python train.py --num_hidden_layers=14 --hidden_size=160 --num_attention_heads=2 --num_key_value_heads=1 --head_dim=64 --intermediate_size=640 --vocab_size=2048 --hidden_act="swiglu" --norm="layernorm" --norm_place="pre" --norm_eps=1e-05 --positions="rope" --rope_theta=10000.0 --rope_fraction=1.0 --qk_norm=true --attn_scale=0.125 --bias="none" --tie_word_embeddings=false --parallel_block=true --init="uniform" --init_std_qkv=0.0456 --init_std_o=0.0 --init_std_up=0.0456 --init_std_down=0.0 --optimizer="ademamix" --learning_rate=0.000648 --beta1=0.9 --weight_decay=0.13 --lr_head=0.00388 --max_grad_norm=1.0 --warmup_steps=552 --schedule="wsd" --decay_fraction=0.644 --decay_shape="linear" --final_lr_fraction=0.0 --batch_tokens=16384 --max_seq_len=1024 --doc_mask=true --train_tokens=155000000 --max_steps=9461 --dataset="wikipedia_en"
Each number is 50 + 10 x the weight over the matrix's rms, rounded and kept within 0 to 99. Layers, rows and columns count from 0.

# layer 6 MLP up, 640x160, rms 0.0934, rows 557-563, columns 0-159
47 32 43 53 70 64 42 51 60 54 55 47 49 53 48 57 39 42 43 51 56 44 39 58 54 49 52 39 59 43 76 51 49 62 35 54 42 43 52 54 49 42 38 29 63 55 36 71 70 68 43 49 47 44 51 35 36 58 66 47 45 56 50 49 64 35 44 51 44 45 50 54 44 61 56 41 46 54 41 52 50 52 47 42 43 38 52 43 45 68 60 43 49 62 63 55 28 48 70 45 44 40 51 45 53 59 38 56 59 50 60 50 50 36 28 31 47 50 33 46 43 62 50 47 43 54 56 54 52 51 57 46 48 29 42 53 49 41 66 33 57 56 62 46 43 43 51 64 44 40 50 50 40 61 69 58 45 58 55 61
42 45 56 33 48 28 61 68 63 32 46 54 35 54 33 57 55 73 54 35 50 48 38 42 51 51 52 50 54 44 65 33 49 56 48 51 55 49 40 58 48 63 33 46 52 58 53 53 38 62 60 71 39 61 59 52 42 68 53 45 49 50 59 67 62 44 53 63 50 53 40 61 47 51 58 50 35 58 51 39 54 50 46 46 38 57 50 35 48 52 55 52 34 41 48 46 54 36 45 57 60 41 64 33 50 47 52 43 37 42 54 55 31 42 60 47 46 44 38 49 72 48 60 58 54 59 31 56 43 49 50 43 48 56 46 56 52 41 55 51 48 34 35 41 35 60 30 57 51 58 56 38 62 49 54 56 49 51 49 57
51 48 51 33 52 58 47 59 38 49 48 48 46 30 36 44 63 67 51 51 45 32 41 35 48 54 48 49 57 42 45 48 58 58 56 47 45 47 54 40 61 56 59 57 67 52 47 31 51 58 60 32 40 64 47 49 52 58 48 53 54 63 59 70 44 48 48 48 45 63 61 37 47 67 64 35 48 65 63 64 51 62 55 45 42 50 54 30 44 35 54 58 29 38 46 39 39 44 41 44 53 50 52 36 41 52 70 35 59 33 59 59 60 39 68 50 49 43 63 55 54 63 40 61 40 42 70 53 52 54 62 65 58 52 63 46 45 51 52 42 48 65 63 33 36 53 35 51 38 27 56 45 52 59 50 42 36 67 59 50
63 48 55 32 64 63 43 45 61 49 45 43 46 45 62 63 47 50 56 60 41 51 53 62 48 53 48 55 62 62 44 52 40 59 47 52 56 59 29 56 48 43 40 47 62 53 31 31 67 29 44 41 34 58 22 46 49 30 36 48 44 54 47 45 56 46 39 42 55 51 47 55 48 50 49 50 54 70 48 54 47 53 40 45 62 61 41 49 50 60 63 46 34 60 53 50 63 38 41 50 49 63 64 61 50 72 46 44 36 45 76 46 56 44 26 50 51 49 44 30 52 50 50 59 66 39 37 46 49 56 50 64 49 53 30 41 46 50 58 59 36 46 55 39 60 56 49 41 52 54 56 46 35 56 42 44 55 48 69 60
42 56 46 48 69 47 62 54 44 68 54 64 46 57 49 57 67 62 39 46 40 68 79 47 48 47 78 37 46 49 75 42 38 34 40 51 54 45 54 44 53 50 56 45 53 63 54 48 41 51 57 55 52 48 37 46 47 50 20 28 54 58 60 51 44 52 44 57 61 44 25 63 35 59 57 46 55 52 39 41 56 59 53 64 42 64 57 62 42 58 65 34 62 39 56 52 31 59 37 63 49 34 44 38 44 54 40 60 43 43 38 42 53 41 50 38 39 59 62 55 43 52 38 39 36 62 49 51 43 51 52 52 55 39 44 61 36 58 56 35 48 65 47 47 60 50 53 37 45 30 53 56 56 48 40 57 68 74 32 53
47 49 58 49 35 55 57 46 55 61 57 40 48 42 60 48 47 54 44 53 47 41 49 49 54 49 50 55 56 49 58 32 56 52 50 35 43 48 71 61 37 55 42 45 56 52 55 42 42 47 54 58 35 42 61 56 59 46 67 31 52 48 44 54 46 55 49 54 42 58 58 49 67 58 25 54 49 46 48 64 63 45 53 49 49 38 37 34 72 62 73 59 39 55 63 48 47 54 43 48 63 54 64 46 38 36 33 46 44 39 61 26 40 54 38 63 31 42 42 41 56 56 51 39 63 69 53 36 58 45 44 50 45 60 62 59 43 60 28 46 30 50 53 55 38 44 58 43 41 55 40 44 53 47 47 42 44 61 62 48
53 31 60 47 60 61 44 34 38 36 49 73 52 59 48 58 42 50 46 31 52 54 60 68 50 39 53 40 44 55 44 32 51 55 38 35 56 61 66 54 48 51 49 34 48 54 52 68 46 43 37 75 51 61 55 53 51 66 34 38 56 66 39 48 71 53 55 52 46 50 44 40 51 57 55 57 62 30 44 60 51 41 53 55 40 41 64 42 55 59 30 61 61 51 60 51 43 55 46 46 55 48 63 58 54 60 48 59 39 42 52 61 43 27 38 59 66 49 51 34 64 54 42 48 44 57 29 57 53 55 58 49 34 48 64 42 62 44 48 47 35 50 43 34 33 64 38 55 63 65 65 49 49 59 39 45 46 73 42 54
# layer 6 MLP down (transposed), 640x160, rms 0.0894, rows 557-563, columns 0-159
42 49 43 49 54 61 54 46 51 56 66 56 45 53 49 55 47 38 44 35 46 33 62 49 38 53 48 47 41 38 44 31 14 52 55 49 43 39 54 68 47 63 61 44 54 56 37 29 37 52 59 45 59 44 43 36 53 61 52 55 47 39 59 71 61 56 43 62 49 50 56 58 43 56 58 54 42 57 44 58 54 72 32 22 55 65 51 37 56 48 53 51 56 55 55 44 34 55 55 35 57 59 42 61 55 44 57 55 41 56 48 56 53 68 46 49 53 45 34 58 45 49 49 61 45 36 67 66 52 40 47 49 52 54 50 53 54 64 45 30 63 50 57 51 61 44 48 31 68 60 54 35 34 46 42 56 58 50 54 42
57 47 53 47 31 46 50 38 66 45 60 69 48 45 55 47 59 41 49 37 43 52 54 42 25 55 65 59 67 52 47 60 33 58 45 54 45 44 59 50 72 65 39 56 39 36 52 59 45 50 62 54 34 65 31 61 51 34 66 69 59 51 50 43 57 56 53 21 49 55 47 57 46 38 64 36 47 41 46 51 55 54 67 62 47 61 63 35 55 57 55 44 51 46 50 38 55 53 50 42 35 50 44 42 54 54 71 48 27 60 38 57 50 51 48 45 46 54 65 56 54 56 51 62 46 42 40 49 54 58 55 38 58 51 35 37 54 32 44 63 52 47 46 58 49 48 35 53 53 50 40 47 46 49 44 47 47 53 44 48
48 51 55 40 35 48 53 63 73 52 45 65 47 70 54 58 59 57 54 63 56 46 69 41 51 47 42 67 66 48 48 42 53 46 46 47 53 49 42 53 55 41 58 48 43 65 62 47 50 46 63 48 31 76 60 55 44 55 47 48 64 59 48 57 41 46 53 30 62 42 40 53 72 42 55 74 41 49 66 43 53 46 39 38 38 45 58 40 42 49 53 25 55 45 42 53 65 36 33 41 47 63 47 47 63 49 48 33 45 44 33 61 56 52 60 61 48 37 52 32 37 44 63 47 55 72 50 51 36 59 56 43 32 55 46 37 45 53 38 42 52 49 63 49 60 61 54 41 55 42 53 40 49 34 43 43 53 58 38 36
51 52 60 48 49 47 48 53 44 44 41 47 54 45 51 41 44 48 56 62 57 59 52 48 38 58 50 60 45 38 54 48 40 45 33 65 58 65 57 48 52 40 51 43 51 55 58 50 65 47 42 42 26 35 64 36 45 45 49 36 61 41 52 47 53 50 47 88 66 48 42 55 55 61 47 67 47 39 63 61 49 43 63 29 63 57 41 56 56 65 60 44 45 58 37 67 42 53 63 60 62 56 38 32 63 48 50 41 50 63 53 46 30 38 44 37 62 52 61 57 52 46 50 49 48 63 58 58 47 61 55 52 53 49 48 43 38 31 41 34 50 40 57 48 43 20 54 53 72 68 44 45 51 37 49 44 37 60 44 46
66 60 51 52 60 44 51 59 58 48 59 58 41 69 47 58 40 63 46 54 53 78 50 54 41 37 36 44 34 53 42 47 72 60 65 62 59 45 56 57 59 37 33 42 41 40 45 40 49 56 47 40 39 59 47 63 56 44 51 50 42 65 46 51 48 47 53 36 54 46 45 42 61 60 28 62 52 27 55 58 53 54 50 25 44 42 36 55 62 54 37 37 48 44 75 54 73 62 46 57 43 47 61 44 41 71 49 53 42 43 49 61 45 58 47 42 55 30 44 36 41 65 51 44 55 54 44 57 41 41 40 64 33 43 51 42 54 47 51 46 50 35 47 31 46 44 53 61 76 63 49 45 45 50 62 42 64 65 66 54
52 61 42 76 39 55 46 50 54 25 56 43 47 36 45 46 37 47 61 58 70 65 68 52 56 57 36 50 47 59 42 46 52 51 61 45 44 50 56 57 44 62 63 49 48 38 63 43 52 44 62 62 59 33 47 35 49 60 73 46 52 53 58 71 45 63 52 38 51 44 63 51 51 51 65 46 48 38 57 56 31 50 44 40 47 58 63 43 48 78 42 51 36 52 61 42 41 40 46 50 39 48 49 68 39 55 46 46 50 45 48 58 44 46 40 45 54 46 63 45 44 50 48 59 62 38 50 38 64 50 41 50 48 44 44 41 50 41 34 57 42 57 51 41 61 33 59 54 48 57 60 51 46 38 49 44 64 42 42 40
49 49 66 31 63 47 38 52 39 38 58 40 54 59 53 52 45 40 72 32 60 61 49 73 64 34 47 41 45 58 44 50 36 48 43 61 30 43 58 45 55 59 40 53 64 47 59 43 46 44 57 58 68 55 52 41 53 46 54 41 49 63 39 50 57 58 35 54 37 54 50 49 41 46 72 40 52 43 41 24 51 35 53 40 56 35 61 45 67 43 45 64 82 56 49 49 56 56 55 45 36 47 40 35 62 41 57 47 38 49 47 57 58 47 40 53 71 49 52 36 54 60 46 37 51 61 70 53 42 53 50 51 39 47 47 62 61 36 39 56 59 47 39 43 62 52 46 49 55 48 59 53 49 60 39 59 57 51 43 56
# layer 6 MLP gate, 640x160, rms 0.0958, rows 558-563, columns 0-159
32 49 51 56 51 49 35 58 29 67 57 42 45 51 52 45 30 43 44 37 43 53 60 34 54 54 43 49 58 43 63 61 44 35 65 68 42 46 37 40 57 59 60 46 64 50 62 64 66 34 45 48 52 36 55 41 44 59 31 48 46 37 53 45 50 66 38 44 62 51 54 60 42 56 40 66 65 74 46 47 68 45 43 37 58 35 43 51 52 48 54 30 57 56 53 59 52 57 62 61 49 47 58 59 32 58 48 54 66 45 56 43 50 53 42 70 45 29 54 55 36 50 53 31 57 51 45 52 29 59 63 69 53 34 53 64 54 65 47 46 47 60 56 54 44 48 60 48 48 48 45 50 40 39 45 48 57 57 72 51
41 61 53 48 56 28 46 70 61 38 71 59 53 56 57 50 41 46 59 35 60 63 63 48 38 43 47 49 46 44 41 65 51 39 55 46 43 49 35 52 55 58 34 45 38 57 67 53 36 41 55 54 49 58 50 47 50 39 36 52 55 48 57 46 44 39 65 50 44 36 43 60 52 59 60 55 62 43 48 54 55 68 55 45 33 20 52 59 36 36 56 49 64 44 62 37 60 35 40 46 57 60 52 38 57 53 41 45 64 32 60 40 52 53 62 65 51 56 42 33 48 52 57 43 47 47 49 58 49 53 40 54 47 55 28 41 63 64 39 58 58 50 58 35 42 50 64 45 59 38 50 46 50 47 33 57 67 52 46 58
45 55 61 39 59 75 64 47 68 34 52 49 38 59 34 51 49 59 44 62 52 37 59 55 62 40 66 50 46 54 62 30 41 34 38 56 60 58 59 46 58 51 46 62 41 45 43 56 57 47 48 63 46 51 64 30 30 37 52 47 69 53 43 50 53 51 49 55 50 48 57 55 52 56 39 50 30 52 40 44 38 48 36 51 51 33 53 52 38 72 39 29 49 61 54 28 48 55 48 55 53 48 35 50 57 50 59 51 42 53 54 41 39 47 32 63 58 36 55 58 48 47 58 49 49 53 51 58 43 55 42 46 52 53 43 44 55 53 52 49 64 27 35 50 50 31 41 45 58 46 35 58 58 61 62 45 59 51 47 56
44 49 56 41 50 34 53 50 56 57 61 34 47 51 56 53 34 72 15 37 55 52 39 51 56 42 39 55 55 60 52 43 51 39 43 61 38 53 63 51 51 60 29 46 49 51 37 51 70 50 51 44 48 42 68 41 50 42 38 58 34 30 43 59 40 39 38 50 46 64 64 43 59 57 47 45 66 47 56 65 40 54 57 44 72 50 57 30 46 53 47 49 43 44 40 48 55 40 46 58 41 42 48 39 67 43 62 52 51 52 47 49 47 71 50 62 30 34 62 45 52 56 58 51 52 35 45 46 49 42 65 56 53 52 57 32 55 56 45 44 48 54 53 58 56 55 66 64 51 87 43 36 47 40 58 58 31 42 73 39
65 71 57 52 60 50 58 44 48 45 45 63 58 47 49 46 59 58 46 57 67 50 75 35 28 49 65 65 36 42 34 42 47 42 45 60 60 65 59 42 57 49 54 41 56 51 39 50 51 57 42 30 55 45 48 38 40 55 59 52 43 52 60 43 45 46 47 44 37 34 41 57 58 34 59 56 63 62 47 53 57 60 47 52 61 47 46 45 41 31 49 32 41 41 35 78 53 48 35 54 58 49 42 46 62 52 57 38 50 40 46 52 43 56 64 54 43 36 62 54 48 46 50 55 55 66 59 49 50 44 45 53 49 61 67 46 68 51 55 35 44 32 43 61 37 43 61 51 42 52 46 60 51 60 37 48 47 47 54 53
64 57 57 54 44 42 58 65 48 55 58 52 44 50 34 58 51 55 40 59 37 59 74 60 48 53 42 30 74 36 57 40 58 53 49 45 67 55 46 47 49 55 53 36 37 56 64 47 56 34 43 54 44 47 47 52 51 46 47 62 55 46 47 43 50 49 41 50 25 46 46 51 52 50 44 56 52 29 43 63 22 56 50 65 43 62 48 36 57 47 60 49 34 53 58 38 42 39 52 59 65 55 62 67 66 55 25 55 58 64 50 56 48 66 47 46 56 65 56 33 38 47 43 33 63 49 33 57 56 41 46 63 49 58 61 40 47 48 58 69 59 47 47 52 56 49 50 35 47 28 47 44 63 59 54 57 41 38 64 62